Each number is 500 + 25 x the weight over its row's rms, rounded and kept within 0 to 999. Layers, rows and columns count from 0. Numbers have three digits each. The size before them is the row's rms in percent of the matrix's.

# layer 6 attention query, 512x512, rms 0.0318, rows 486-511, columns 448-511
094:537525485501456509505459516481481516501494524486488529506509531491495464451469528491494494507447450509459481524532520539513475492556506473516519512476482483490509514501504488530490507545481503
117:519505479521532520432519476489463455482457529518474489521522484479498509523509520460463534517478479483508472480528510475523500500508488461471510472503473519504509482508524476451491460498518470
097:502540516464505504506476468475511495476506524468488515526505503479478521460509471484479472509533526520497483524500533481479505477455489542491522485494487452469492474493526500497479489494483481
090:519475517518506521476538495501546498471495525489488523530529525466505542491496491473463550459510487524530474489461499488498473443494481507469469468477463503500538518452497489466488508513465478
105:542535483484512525514520477535515496449500503504507509518498522523455505559437565555479515491525443519474476537494509547530505528514472477478531491458491527501481497431503496478506515545466522
109:524467503456522483504472519528515495510485511481519532514518493484515476472524472538456525496484516527537489460500463501498523490460500460519528509507524501488529466480491444532533473494523514
098:489542501464499504487466495486498459447481518479459532491501488497501485490526467514525470495524528481521498500504467516441530494489491480525497478473458483464464504518517507488474503506508489
108:432505530481443474457519489484523503470505497528486500509499494522503516525505520514488506496479481456531465492502529491490554507528491467491502496458454530503504520486500546490417512553518511
103:499506501527513508460490450537458507476472494539530489492447532496493523533492543493488482530505479540517505502483502522484509471474452498502562487498482518490490526509470496514496502488496481
098:530486511464499497468450511470535539471476526521486455480521520490500504488499564455484475486544511501489453462473529502495549499501531457503509509492494507512539503522540489511522515547489521
100:523477487491501483509501542502498508516517543432482539523497496467460494440480490477501493467466496424527499504483469489522517475498487528476477504490507501547533485490535511538549487529500479
095:487457535534521523478529483520516456535525512523463515493453464526517512505496485534516509522518479504477511567510508514484440502513510474513510509542528534504495522470454541524502506520498483
097:511463521516536509517506524482468453499522472485473470517520505552502548510502499504485478492490514523506509514503470521490482525529472485513496531480543520494489471531521473527480523526498531
104:488483451495499477528529503503478513466514494528477508539541514516452485499492536461506498500501522462493487490518529479539537512522502506505463455498477495494490449551472428446478525518515518
101:486506496513524472451533471537503521516525478508478488509489470435459527482448478550493524484514474525494528519480500537561511484499516493516475508481512500541496492526466522492504479473466523
099:511444499495499464557452495478495477477492530480502487470513496488534525473475453559472515483508495504537512524462460500524483473481499476506480519512537502538499499524497510529486503502439461
098:506499486501507490490480518531522492523499484484485473481488468502453500515529487491496500540513496453486513514493477494540546498476557481463480474498523485579486509503520525504508499515559538
095:448536526490514508500531497471513481517500504541492434457521506511471501498500491495500498459521506504472516509458457528475507454518497525533460536514491499499453499522476491507526455505498534
088:512476441472507487472521489515479499505484478486460533539513490511494528482519487496489485476496559501485495456494493502467508490446548523479528528505466492496534510522479507511523503503460475
097:518498528534453501517441495461491508476491491484496486497452483475537472477473507519540498530478528487537516569447489492557474464520498488491501508478532442525479521522497519471513475502491499
097:493527496483482517497494530481555518491495439484508548476461543472512477477474493510490443495513474535485467500484495511542480526489477547506536513527516530521488518467478529520525503513509485
107:480467485487508515531502526510494524518494507502512520464496526502499528478446494490509509503483513518481415473449457528490501484470514486527504511486493476478477524489462483503503506551484483
106:514551474507494451491475487512477503496462515505498524508506499493520451497485515502466511529468498445541499505500455457520524522450519503481500468548469518518476511489488480506478486480504492
094:456524481476510494527436488480505515531519506458477538533513525483455538468498472523484532473588523489526464537491555472508497474495529526488449517495453474507502505519477465525540502455502525
093:466517515484483552425508489508495489494516519513575506489444522469492503510463513518505525508541473464505502526523543475512503447523505510510552502527481471517470535489486506476499511448515536
095:440470490481496503535526488514492492506523484497536534524480520495480529477474466509510549492492564522460472522498522469458511469575501536501493469503541406476489481469525487493507509468467512
# layer 6 attention key, 512x512, rms 0.0311, rows 486-511, columns 448-511
099:516505478502447487519493481493478510518461494462484494515490527532506480480478509489525522521495508477484473505479514528533503520517447560493539508471475500510513480480524497500490499540461510
109:498507507515521524497489542473474483452502493521490472526518530496556490509497513456449514529448519492497466483532509525524505502505537496492505477463465500479495507493504486480455501513509503
097:478508478541533504520486510508513476523480470491513522513503535514506520485478460468506477473483533494515552497504516519503520495489471540528521455536460486528484477462501510492519509494535475
099:507453517464527520550511470464486478525470532466515515482520534519517496491482499457456520470505506516541439476497512457505479476450553544483459480514456474498521515472486481471540519477494498
107:531506533512506504483514481490486504484525472498454504492497521511474520482497500537509492484497498504488473537527513491531510496555499460499498479491507521470502484483518490493507490488496515
117:513529519486557461508482511520497510501496503493514520517522489478506510498503519534497508492450512499532509476507461449492493498461505482518510506485527504524504505501509452504483451445510513
100:456534515494552530481493524502513457455439488532454518486479482509489514498477515533523516520504451503490501469478487499486496488515500464520502542454468499525464531508512505447522522519512507
112:456496510450482506463508493476543513502514536525477474471520546497472494504503521509502507499507450475497475484513513498469521510490481452532507505450445566478553503466508519491527510556484514
109:474521528535500483463504500532477485528499488549506496510470514510526550492506519500469478560496529522509488508511502504478524442486493479500508526460533498494533496512482491526486522488486510
090:519499491512499484483495476466525474544494530511475526516515515479468516482538501469474498478486531496565468491510530493510541509543531485495528463491496550523488463472561474558491513509501487
110:510480531466511511486469527484470497493499496458517514508542490476493478464504530464514491502472509452512486508479494464527497496488483546526468523513486478515557479524498491498553481506531495
106:498490510497492484507517468524493467502511526501481509476489516532496479496478500545470521526498503516484513513454481526495452511535498506491468510502550533447475515465446494476521511520506576
096:494455479533520489521478507458489463517529493465499498496531488521506517535471512507530513503475530503496453515496490476457525525506454460491475495449511506533450468485517510467507509518527533
103:536537478524483467514550525478482492497530503500531455520508503482476512492494489489467493519517522498489493459514508483515544495556462533508488459476442475496502477550543449473461524506504512
106:540491488513494448500549500529495499541500516476516475479481499493492504521512429539490500508526507532463521524539488501510461467535506479447452482487501470446495482474497519506508514534498489
102:510462512488504482550466471481466500522469528489485532476515500505495492468483471501485539455479497502502531512491485487520483492476514503503507474521487485540490497493514508522523504501519459
103:497525511483465443485525529477511490573507484479542466486512450483507478564508513509472525503496539491530491492520486489530482485510521507437454466515559521487504529526502535465513529539520490
096:487503528509504527519522496464510488541507502487508471513504519506488482540488480447497516483488501502520486453512480516463459538521522519509524457513442539444473504468544526509512539537432471
101:488483507495514524492510464488501497512482527496446488519501539501471531468525454501507505499456498545523511492505448433503469532501535500482500505514524497485485515531475474493477488478514521
102:547503506520487498492474456474473494473473504453446506524479486521532474473448485475533500516513562527518512507477507537547457495504495507486522494479528453478453472532527507463531494483494478
093:498496416504535523524490483505513515484481472473535555470488500549488465498467483500484469495525486500472493506494484471475472540496486506525506493521482505479471528469492538482524486501559485
108:435484550457472486487500548508532563520455546481548494482449490516470519513505495524535505512515457478515457484451442491497514485484489486519493471498516479513468525494493498494539501511507525
103:517525506533514503467481503457488489482469460446531548476512539470543480485473466533507544529507512489493479479466487472515484507483518471491450493508486476526513500499509465468463486519523499
105:514494501479494520516474481488497529492547538448477469496520519481479511447511473462507482476500518501555456553467527459550478481475517554498451483510477475487518478517478536500532460481513496
110:472499511472480529450523494504506495517502529477515498506500490469495481490521471541501542485532513472454486540520524493483511517551548527501459491542537493478477499490493484453479507471510517
099:470520510489534530501490523526506516497508493516510525508466520471427527499520463516531534481512498542460459483489507484431481482509511501510486493486477457482489518464552509487514489499464506
# layer 6 attention value, 512x512, rms 0.0297, rows 448-511, columns 448-511
121:493497498529529501501485441470517504525510530472490559500438500485540507453519527480465452507468521481510516446471470486461524506503460472478520476489503492549511518476506510506498525494484474
103:480499450485512482521480453493445488519444499510514476463487492458556474473529491480512505517487515488498490487519492519521507542495491461559535520483475507477521555487450537494468498505500545
108:515516500461530506478484504489494503478455504455495485500457541561579496497509529508544511471509472488525520461489480478516490518488484498530517544498485487507487508486543514522515517491521472
109:520493500507470449493503526492488506503529521509522480509521469497491478495492481531487516563503473462504524463510523526501484475521495513497515490508551503548490504478511478482501478522543528
102:477465539510492495536542543497501485474558521503498501524522471507458497516525480503544496481479499513532529507488525496482516506526544561492475499510466516480523472491491532458536502503474473
123:576557515509480502494494481516445461507499479498514508470486506497513488479500516518524502455532483509452512522481478511467520521509507475498537497486531495519538479508511474480494494527446476
118:461480471490511497477464455510516494496462487486518469507507452499492509519475458509506514489472522498539512464500486480496476479492480483510510527532481517500508502528496504504487520476499517
098:468538487476502487477486502521485472544538464496525511514572490466505499477502516481489490493534507446482527502534481487513525506510513507520501491510491494512523508499477521479509518493439521
112:523526499501533454462493521528504541502525441494536487473464535484521458466475532439508494518525454452526504495498477504489483522518477465537522502503472510443436526482556515520501488548492470
111:458504473498470484489427488500490520495525507509500503491486494517516514527502485534505507476499530513527505510521498471539493457527464495497488524527503464500528459511505489524511510489512525
101:489505506431495521509518491525504495476483476497526497508507522541498493529497493487509499502500490508555512491495542485578485511530487481502510513484483454498477484488495568468498499519546514
106:492490566539478488483507451511507484493505502467491498557477510481514488499509466518517518459517498481498530478462509523463462487522491481469509521506479473500466458508457519509525459459536513
097:502475533483509505483484476509527518499524507460492533495498544517507490486469522519499518511506504458481545485465515484505511503536507472460466499491492501502522444497542521503470499506480518
118:518502470448527492505495490507510485510490523516504513480484486472491489508516512481456515500535525527497525489491475495508504497488531531508519538502503547468503501501487454513448520493492466
098:513533464501513502517493473475475453506505497516565508499505495518492504535484502482507507543497470523511502483572491490507498501503496471491535461501469536486515522499475512486502508491528501
107:498511495540491494495460510467488495477523457503528482517486545479464465486542546465498522508496479476448518502457469498523542492472477512500539472510446455504511533559508536492514492525538512
111:468509468494499499473489515489506515475509516511508483528531457514485534527531510481505478494471444508534498512479536526514516495486463472509483493494475498471526505503517472486520531503557521
114:545519497547463487446475514510469481526477497559505477449503510488489482515510536513488478503540442491459493493502464492454478523520504488481533513501479481479476516482553453549520491530518499
101:530511456490442486493483543493502471487510524468524484485475484467496523500472464500488511504480508500487488501445481468501513472504482489519503506522549523475526539496479507499509507523521518
111:510517484483506459484544474510529516512448539511459463544514494487462482494501451488508516530493516495503494511500524504486501492494546530508468492490481492519528495530492542476495529496486475
097:491465529517492423492514502513509527482540539469522499559462527519447530482509498495468518462497486473491484479486465496453504513475519475503539462509477533469526462539569526508461505506455489
101:538471534542505491523509547512535482518528521503496472471506522498502452553495486491500516521491484455491484507511519474490515497507471490463490487458494553514506493450523524514473478535482480
099:533536539509545561533487565523504537486471472474497538526502516509500517489446472516540528477501497526504502517529469522532525489504500547496551492440487488495501485486456518440493482508498464
105:556525452559476548495520497508498476506442448489450480489541513491503494476451499526506505476524510494466465525492500515524518468499538512509518527475447501537461493515527474505535481479498498
112:476466549467481498524518475485504545509501508482486504535471502567509509501496480478491517501507533483496477512517498551459536494539462489513489519463554515543545480516469513491449501486538481
117:477472526493519541446450506491524529489459470475526552475476491514539520486505525523525514487521516518471449516474500525505492514450477523534488501537491448516478499519486487508545525487538523
107:525511536535532507442511506523496492501512552470501480510484501493493525518505510517461503545489530470451476550502513536529509529508512495515487447453463530535446513495474524456482497513511512
122:490507515539497450547539522483484506526512516527533515488466511503494473527503542494503533480512521465471498494486496495530545527548506457472515478491479536513455473485460510482495507545506524
102:483460523515533512467502497515520497516487489478517502527508536484529487528485493512510493465546518472505490511493501429479527529505540466504510471512493507490511502487471502511544510449507507
114:501515460479528480570483473513531479484518505515489506496477485498502478533482483522519526487498499510483489494520468446540449502509511519536483498467493497483510488507470477532507543477475497
110:484483516501474477541439486480498521504506504484469506510492494512495504510528488545472491498481517499546496490516504528514496484526455484517503535488512490483460504516448473472508524469522505
106:445469474533503510411467545525494494454534530491444503506530476475464496504505553532492487509493508534516502518509504487467453480484485499509529497479487506498501502493510482484455476521506528
112:447475438512464467498462529523498543506530519538505535525504531479531490505467514504541539517483520522474484516497481497487511490526488472499519488509479508491492490478510517500486483534492541
119:536522544516491507526506512516500505510502483504525496533508514476516482524537505463457520513497524470450455531503507536490476506518521469511470474477518512489470496532470474534491518540461489
112:440509486497527525490502508486493517483491518491487470512485531517473505466512536500505488538522456483503533466458495493491524500479474486495497552511495498526507513513489500505530512497520442
103:487485459535494480536461502475492495509511420490520501496514480505522474513496490536515509512460529479466472470529518524469484493502498530522474491478517488518546538489489486512509473477489493
123:493528515479463458526529502523474511451476480505502489526488534481470480535511478482501492489522447519514478526517499476499498519518555478537486507514461506495493505451509507470474517514504490
104:463447489494471508526500489504473506500466514463515511509471487498525541484536508470537498514476503487457504489484459517514510469511474507523465567524507481483523451506496472502534501508535523
100:490489483478503494486456464531565449503503501498506469520516489489439484490538452480477448445511519505496463492521532501530514450503495533498504457504474514481514480468529467502478520458529508
106:509551471519511459502454576523491494502499497510486528512468485503456464509511482502511488512497475486470494480486472438496471485506505502505504520548500520531529487545509490424458474502566538
106:467485538518488465545499545492476514492473553460502521566483472543494503528487482490553521511465517514533524443510514526503483489513486451482490481479497505539550514471467523464500528488511501
103:516467526546487504497470522529525540537489534500511516529494511508492500490468551462505536561542508507443508488466475499490506460526516515486502506514497526542451473497516514491507496536516525
102:494486515454544485490528519485456486480493512448484476498488489517481465496488542532451482495473453484473524447484498529510493549524525499527535486496525487469475472453469474512520492513436477
105:456526465449497492541529471466488503497510494499508504470496543496485496476497512533500470522479484497485523495482470539488482505458512427527487480520506510472520533466440482480471518517465491
113:553500505540502516481470498498494508491476473489487521506485497511471487474449522536488500513519540488516514435526517514513507509478493466502478510455539491528462502504465516451512508508530493
105:524514473510473477480488459497549450467501472531499519504487530516512508491481455500491512539541542528484481523515477516494483519495530434471511431497545494524519463472517462526456507439502523
109:501501482521464516506472512476539489500521500469485486513472505492466482472483498540527469523472483471498497487506505515502475470468513526522499490515532471545480496491516471527500511505526497
100:453472481478477526459526540453505505474509536505527447508504472490507515512504507499519494511546496461552507462544522523499533452509483514546493547461508505507510485508490542474501507479483452
112:471495444505513518469489513503530521544453478513507487455464488498480494506504509493489457527490474439472496505485508529511499485475475491512500515508490498519501483516522514533505494502497495
109:465518466469497511508465517520506520543546555524482519522518446559463477488507492504536505533522452516525478500478444494507519503488480517493463529469450482466529505511457530480491514458513518
099:516473517456503513464580552532534511536518498461520463510547472467490500487497486491473485480509502473550538473486519509477494489503503547480503512493518506493518540498507508489513537466491529
118:490517508488511449470507544528516510546469498493482457475499516505497484452470486469481498566550486477477510481487513493462465503517469495508566492483520516515490515491524487480483504518513511
106:418475458462510493482505526480526517495508531484525544490487468503499494505505504484511541495499486502546502527517467483493512492490490489509493508535489484491571458488497552471499554533540507
106:477519483509549507441495546498540491533476505464514504533516454504451472507535456492464488538502522462477462462469514520498491510498505511489476491480525485509536476531499525496499511496496509
110:484514467546517476504522530482481503486515502480522494533506463484485493485522510459454543514487483458484548488494500514514463499482537539502446539484550489524542512527505547496563499501538494
095:485505496469504521554504501495520450528506483507481521506516497493502494564511467521550486501521500497452495517531495515496504505501501536519521470521510510460481507503507498522461496485532509
109:510499523469527492478439516523513472501497502481531519499509528518499526489472471544513517534521493513518519512482527452483485519494490443548497465499515519544483530470511517446491509522524485
096:498515459482464460548518463468504506520468456496518466493510510553547491486500530531492517503520544530506519478516558513499447494470523510474464493502487523452502520520487439521485539479512535
093:535482494500496482509524498472532539486517521515503472511486457477476480460511496509462501490504516478562475524509520481462471539479486479469481440493494468487502535516516515503497506517530495
106:504484526521475510512533453490495495546499507509461486500456525545537479493487493483525505500487503477527481544486516495507478517481481481489490529475541480465439523538482483520532490485449424
119:513523500533489476498544492515495512464492476466521516486431461497510548485496504466518513512502502545517503524472495532479499488532533422495494501514526450533450534504491527480502491516480476
100:467506442512497555475496505537505490521467487515464505485506479496506500462463510506484493509518534484523492522509463498520468558473482485516532488537473509459472503513493541516496470473491528
113:467452480497503476510506514496529511489507537483500509500507458528480485534538488519512505500473523492488513495514491491542488442491483522480472510482530496487540474534490472455491528464525502
113:539523520485487509493455506496528484461575469479510501487549464463520495524492520526505479497532518526542519504518481466525497488527520542497519509510495534489529480460480531547545494517538532
# layer 6 attention output (transposed), 512x512, rms 0.0261, rows 448-511, columns 448-511
095:515493499493482501493523475517495489508508555460453517519468493467522535500514473524500469510491494542523538480491490559491535508508481479463558511521538487573498503489538534528539527541463446
100:471542451498463451552471508509476475498441476515517492507446512477531527447499495478553501520522499541510485507536522499464504527482499465541544516472489487533493523516489503491517503554522521
111:505489490498511517460452524467514507479521512517491469502483540512538508494497495522538473494511503485527503480511493512544501511495495466518511501472475501499497533497545516505471515496532448
110:491510517522480487473512507472499521520515512516533465499530467504503503490517488482521567525464462462473517513466489524495455515529485528479502486526506496481532560494491511486501538526509512
105:534504489498485441507525538493483462504540509491468493518533484512460490509523517498497480468514511458534575543520531496479488485531550534489502478478497512500537468478527517485476510496477516
110:543516516480514484505478455546478457484511508502450538491483529498538484502483514547521471477506442476465502524505479525511522493487482438505550535501561523511551510485530490483468492535446471
101:497466470478523526492468502476505478522501474504475475480508480488473503538504506493518503485512513498524490498501501472497509465496475502491514500534461514498494515516514489528449469463494484
101:512510501496496497482479502539462474508560474483515504481529481505514497468487533476513470503492520498484473515571507480503512504527492472497497488532451479469506503492532510498492527478448554
108:499524475529536466481503530532494527505487467534538506495464530480501477501483535515522507526531480474486494511514461523479527534513496475516553503516467525489441494497552483506523508546506461
111:476482481534496507475476514494501508491501492531495531488480491520504471498510498499487469484483496481488514526492513477547528451507423473482525495539489499519536479501472504470506511483478483
102:496486490493530510531503514496538509487491468489477475479439530512464492526482447509552505464464476481510519509533510466559483505516490489485510468487525511500481495475513567441506502468533506
117:465494529538540464456470479493500499474513501498536496521525532488502482549510454516475485453548453448469564508449499511471457495533507448501485491522501480484495505484475528527515505477536511
117:485444533484529491512534508503503497520493517500484483491488541504492498491471533504489485502523511478502544539505543509525533450493512490466480470502506498534548492449537505507533514516454494
081:502521491470494509529511521501538530527483535526447487497459493522475487503490524495488519451525507520486522524505456487546498458471505537489511535505483533507486519495520488541459500473465477
114:539524473494509503544495483497494443467496537532481498490511511533511504529498508476520518542497474562504504475567515488497483476496552467535520467467532538502540486483521508486463472509494505
110:491549471482488496500513457491504480484501500496517480520526547497532494506540536456510498509523488484473514508496473513505525525494505521525520501484434476539519492548503519502512516503532511
105:484526490473478502511496506495508518467528537501521530533482475522495536575526521454524493462517481476540469492515528525487512520520467485551476494471512473492507461561504448467502507516546534
100:520488504528481477504505529531477451486478538533474510470508527497528485481503481515471483533521443516451519478479488551497510491520491501479548540497483560507503506448548516519542501530497460
102:498499505520470490472496481530498462468471551438521455484498470464502534494475499495488493490522494492462520521470486489491535533477525511538502525475536505503494511493509476475480543485491488
098:491534481477506499480528526513525534517485506529452477502501492485476497481519517504515531532488483482518542507511475454510489515502518525504492501571519513542510470533491519462514512508520518
112:506468524509498430523496531484520507471522542499513497525496562490497524505503500544526540453513506420502510480456511485458495531479512542522493494473477513520505440506480516538479491511474474
102:514488525494527523559518520496523500530549530496489503487529496498471519567482436482497533506530472487509509489506485502516522484469460507493522514485499508524543466463491504512449471535488494
115:522509537527533486504475554558501496483529468506456533523489497536532545426464509511514502482507493494522496478527504529508476499482514502509535479487507514501483494467504493421518444526516505
107:566483489522492549488513529557544474458477446480469517516523538507489506487503499534532474487529491531498456519513515503493493455456529525509525507469471511524511501514512505508481465487471484
103:478437535488467436519475507502500520495553458499476495524515507530514539519514486479541515498528503484517487495521514510513514523504478491491477466496525480552501484526481482470439500465491457
116:488455460520517490460495513502530506481494493492463516465475475532512501526500532513452484498555557514502454523487475527495508493511489515552498517511470468549490510521507545504540518489503527
116:528482519534496518482486520504465515511506516476479517490519489514511523478500512497476543512489508459486500528517514497518471517509491522509541485448512504489488501496467542452506492556503526
097:486499494548523430537514525465438509495515520500537496482481490527486519505481520470513479517506516480480525500522538521506494500528477439496494483506506492508468449490499536505528493546490510
113:490484504510549503495476490500531517485488534501485497498472523501534526489520478512488517485536510453497502538484511468479528535511497492519510494516507530521499508510457488509527492462522537
099:524523495506529481506468505506513493505542495522493529513487530476503539555488484565522514486499476510455491487538473486511499483496494543479501471491486558480526501492487491549503522485475532
114:492490482483528494545447525500502492485503510508504492524491529504500503499518495570464490541502503515520471479533493508475506492494447457519494535528526500458469526489488505485504499519545442
113:482503480501476505402497498510478530497533499473478507529556453439489522500498498562483532488503523528546514503461475495518494486476464482541530509514482503501510498514478514486495510511526520
109:483436458501499492489474519523483537505501523521503539507464506493498499483459505493491503485478511530510497551460515531533489512528489487507544486550468494483491471479474534452524466562502531
088:487480511508478479528484491506502518508489516504553479524514524510512515514500488489488566499488510459446463490483481503496485486518531533541451482480528488475468487500475475541496526542505499
085:475528501503505518496477531505465517470474496518506506472510506474490491504527502526483478552525468476533529494494518486521553471475510480495503510490484510515549525529478504521506483465457426
113:479475493544477518493498478458462517492524454495533493494534488541535502507549482488476519495475535518489476468504513501478458482482503489524453493494542488438508521529497464501476481510540486
098:510545509506490475509493487514510523456495496520520527478504531489484472544523509502531534456530477492514477494580494469494511477513563482548501491488473512468509507496490515481478505513499493
103:466478475522447507491473519462456527475476491470505514523460458507511496505518495508554501533488518525520513524494510488500487483493511530520516563509511444494519512504515455486498470480526503
103:468493474513498483512488467514569445522491510500500482531541527516499450516518445504465527473518487474522497466518531473473509429471511539469479478509473515490473501454536474501449508464530531
114:553501495481531468468443547505502515485498507519523491525472488491437473485477533501488511523491527477507456480476514454546457484533557504485550497485494523491529480500525462497501478504569523
101:482457534509492491538478504466511534470493558477531505559461478509529538506518500504562545484502499492486568464493506563508451540518492465454490492522527478468534490499472536490533511470526512
116:462486509531529490507473524501478533551447516528513516513468530503462510496487514541506541540493494487469527531438534521497479492499501564506504480531496510546474505479519503498516521511518492
109:489492507481526494508526521471500486504513497492501487503499472487479457468471475484473505490468487476467486462489509511500514510499532532489525479469519494486511472475448550523545505540509493
109:485483491483484516483475488425450476506537490512507539457523545495493533473507486507525494514478510512499529499512502542478473518502505463469471462510496497485499513484466481516477516524469515
089:515486508541509558456498493485462501486439483498489505502497512507469534489538500535486507477522492537467535479480480511527455478481453448507500514485495513464509567510472533482483509523489485
105:497492497503466524470441443492526481484486505537504501531507517511525510495514470504493522477555506510497498522510485495493494493478530498474486455523511497499499470495465482507484482444488460
108:500495493529490546507499515489493460520534515473489509487482509527474518467499495559546514523488474514481489516491485519497493518487487524523504507505506499503470472510478471503482514510513526
112:426517509489455485491508535489531495502502542498534513497491496496499511512506531531502509496530489475572498432542526507516524510532522502540481523442517513528518492512481527466464493457493462
104:456504461523531518480528547495466486530488502509529510540495502536489480495531534496504482543495500506473467460505524508498536507458434474489516529496482487536519492492519480526499497494513494
110:461534510507514534492453508496498524526549513515467516492555486510474464486502522510549501496509477478469483511475465452522508505509459501487452512476449473488552504504433532500513513490543490
097:498508524476521490482521525482531514512523495489547488502544479478505489449529470513456511462480481474474500485482484448478484493481503530490479505524493522436516510528514529500478512462536555
092:480512525491485470477503550494523498529477489525485477504485508474472477447492494490490485531532529498490518486470508469496487485501509527544570511476482480520451474462525500472521510499486536
112:460467481471486459505498468506535505492536535509539541511477491489491518522493488501543485469510518500547474504547460499494506518506509501534484497493483509491543469506504523541472536503499531
114:490490473553544493469512569486506497546527497500464484530520466529476458494514447501473538529516506486511519476445557517460488503517536518488461500491504515543554490491527511545488502505518508
098:444503498524511479531533518487503524506523501462534511553528462526495494439526517436489537514483488467453502471516493459564443516488547536505472475502489498519561527506489550481545510460542509
107:499497476486482528505518534471490500488507515469528485471502470513452496476515447495501490491485500521467466497529489503503463509467484507530462494473529450440473524519479526494441502511536540
108:536499526438543494469455493517525515491500532478543493526520512521469524484467486510499520544518508504542520493489542518489494530523460464515494482490490505525513527508501513463480503545511489
110:507495477488439488512483453457500475501458489505483471491518513517533483530520508523512522460496475496465532503532530525488475492463491505457489512511490530448517527512473477470472504528504496
114:516505484496471489509516468445496521540503466482506462503524468488502487481532498504473503507460538494510490489480478484479511538510481504472507474508516490478506496551461495499485527494511530
105:482524505506461488504501461496483506548486462500508488504486509519555486509508487500526496506481477460498511513483507471524515513486522533493480556476521480508456560521483455470466480514510486
129:509499503516505506498486465490471521479492472487478478493424465485527552510485518487520527511536496519508518566512471494503495503516488441508508513507517470548462509531485529479485496547486487
111:483515449487522519513515530531506491510497483463485513519525503478510469456504495480498481499496502484533493485512490515508517547478468492524530493528482519490499535546473541481523475519520525
103:493503542508480493479526514504493498502502559511472492497465492503498507555517489513541511491445509506519560468509507495543425487506499492475464515455516484482548479489490473488481495442551526
086:551530524498479512460491509527503433469473478467529484492526501466517470494489529503492445503523522514544488505524494492518488506488533528512523466525458521500504492462517521485541509470515514
# layer 6 MLP up, 2048x512, rms 0.0365, rows 0-16, columns 448-511
105:506524536513528537514535458487510478512510528524496490492482523525509516490499502474516498540493486475564521484477480536530487490569503470484485522464526487521473498472478498537511499517490492
122:507508527480471497509466520492468511511505526502506472507501490556495502514469521500500497534462478478541474449503480521530482501541470531492446502454465507507484491505431520490523502486468469
093:480474520505485466521503492493506553519557541508469513502494531498495531484454555532502475455504485510517529489525478571502493464507501492463480487522496475513517487473497484486508528467498458
095:526512538483506519510492535528549535499494474496532474510526497493451483482493465497493465471508476497540532515509527481489483504496525500470497483504488536500505518461480514501536516511509484
103:500495499506501474501527464529507469474506531460507535503485475522465478526513488495510500501462510498507485530509468510515468483533506484475490488487512480462475503503438498496473485506489478
098:529474475476505484480455545495493545508512495517504526526524493500525480519469527488507470519478530470500513472480438506510493528488517545502481520492496464496521505565482538504513501465480490
093:517511499526524503539454544523491515428528541529502489490518498498470502467479522471504519485476488527508484514508507525534464515531559465500458445515485499503457493491482486474481505476508487
097:526510518459460528555489474502491495478482475473510519461502537502492546479491483523545487503510516543478468486488482556467502524528487514490466536517512523550483548510530537497511483504471491
085:483533502463451496539527502470460507496492452419516517462526483504516498529511480469492507460478521452492494544478482519458495489461526476525516513493543462531464507495489513492508495470514507
100:467447482504484498497489493507519512496500465515513525510501483500484485483469504512509516506455516484477426476489499512503490501492460464493478550535522507492529440520481492529477516503493502
105:513510510506488500485502533508504491502524472503495528488479481544465480473498538481541485533498488514494496509496502534517526510486523500511460461487504485476502493458521500518550524534461476
096:497468565455504531484471488513493506521528497492509452516484508477509504507461503499449517525506495505549503503525469529494524468519521493505506497505503455518526535493529486509505504493484478
103:505483535481497475486493482502532529490518523475503459534481483473513494492471489535487490503508482520523531445514474532523517508497501484520471495502496505512479498515516509518472505525507536
086:529513488467480479495494521534530513477537471476515538497511504505501520445477495491425486527504457463512468560477550492489493460520483473524510510466498491573502491467489533506510526521486507
090:488522547503481472471519480501513523441498479502478524520476548510507488517476485515528516473500484514530496519485506524518487473521477421523498515482483463510450495503464488443489477518441532
095:517503463492484494482546453490485483516569478481554531523486477459459517485519522536457511496530477436472455507508531482507522479513479483471486514511563496551495560505516474494542479518544503
105:511489541517452485484511470554519509488508503490471505508503487523488549478497494526488507492475487446517514467549477505507497473490522483557459499500511495504478525524487499523467513474489483
# layer 6 MLP down (transposed), 2048x512, rms 0.026, rows 0-16, columns 448-511
106:504514458476473479518489550543484529493495507498494500518490489467492487512544490542525485488528533490473472499506486499454506534469546482472521469521525491525483545529480505507511488494503525
120:476465511485530468503507505459493538493483554493513472491520517530534466542511540455552483496545528510441474476500465526512485470526470536485450496542506486470491464494461493475482533493492513
097:520539476530497491471492477458465471485507522516521500509486499550538452530505475509539447555519500495490492485510499475481480465483492479519499481496483572524490516444512493488469494491508451
102:488511469488508539465492512513493499502502482481485481517461494537513507529472472505462522498474513549507471495463520504510528481499481474506484508530519504458468502526554485509478485502541466
108:505501523470533532460492528499487526558511498509508459503471529545488466473517526482442500490496508533514480451504489468471507506477479535478500513496471485479511510533487463545492495497520502
094:546481512495492475531465506511499468496539481464520513508489521513529501515488490495532474484503460457494487465507463556481462546510498506500501484457518459517514506492510526463503522503507533
098:486473485536538462461469494513476538490560491524531476532484464518501449487488514482499497514494446543503481499478494542509521536522487483483477440494514515530476506528514478504510480500498497
094:499491528447474509483471525475477519480464505477513537490502469509552496520509480487501478472484488526532505508492469519453503513483506535524511509553483451498522443492503538480489520543464480
092:489520484476488527490534526499507508519510480469505497548533461519496483509538450496464507507535485535503513530454509502487480543437478484487515471500511492514509523496496518468514549509510476
108:490510502477503495476473478513541448538489489496508482489495474523492517492486522510525578537535513480512469480537498502456515497516526514558507504511444497485493531553474536487496500518483507
103:515481477493479536508524505468532511520494527518472554486526519513520486464483483527520479518497509491450495556518479462501531466491507551493494492510477443475509493500477476455491515500446506
094:555501523514506480476488493491520475516478515508485483513532463533505512499508510453511466504504483495527513524525573491523520564545523484523510479489512515499487519489504539473501517517505514
105:495512510533486483523480462473523502509509542496467469428509545473486550545451517509501529527490464530509515442499502542530519485468532503498543489524463494499502458451481477522503502498470488
095:466545507505487460514496517537487492513508483507468484477485486476518484506452517485482491492506489493506516480530476477442516505495546477461481490501499508504521466462491461522490557453493510
083:476507466504534520550499475504460501509527485515515447515496515522454464487447500480521527476491520459503512478492476526502473496499504491534506527533453537493520514518478502528518516523470531
095:502522524450493492478529496491494513498469513489474497455508496504503471512455530499472528517497508467494467505495515469494530484454486517515479493469487498529527477507521516506516515530548506
110:468495457494482481525484513509455497472500500490485481529476506499549487461533557519500481537500557497480522514503489522478504515486457477489471509516472507484505495513509466497517507509487482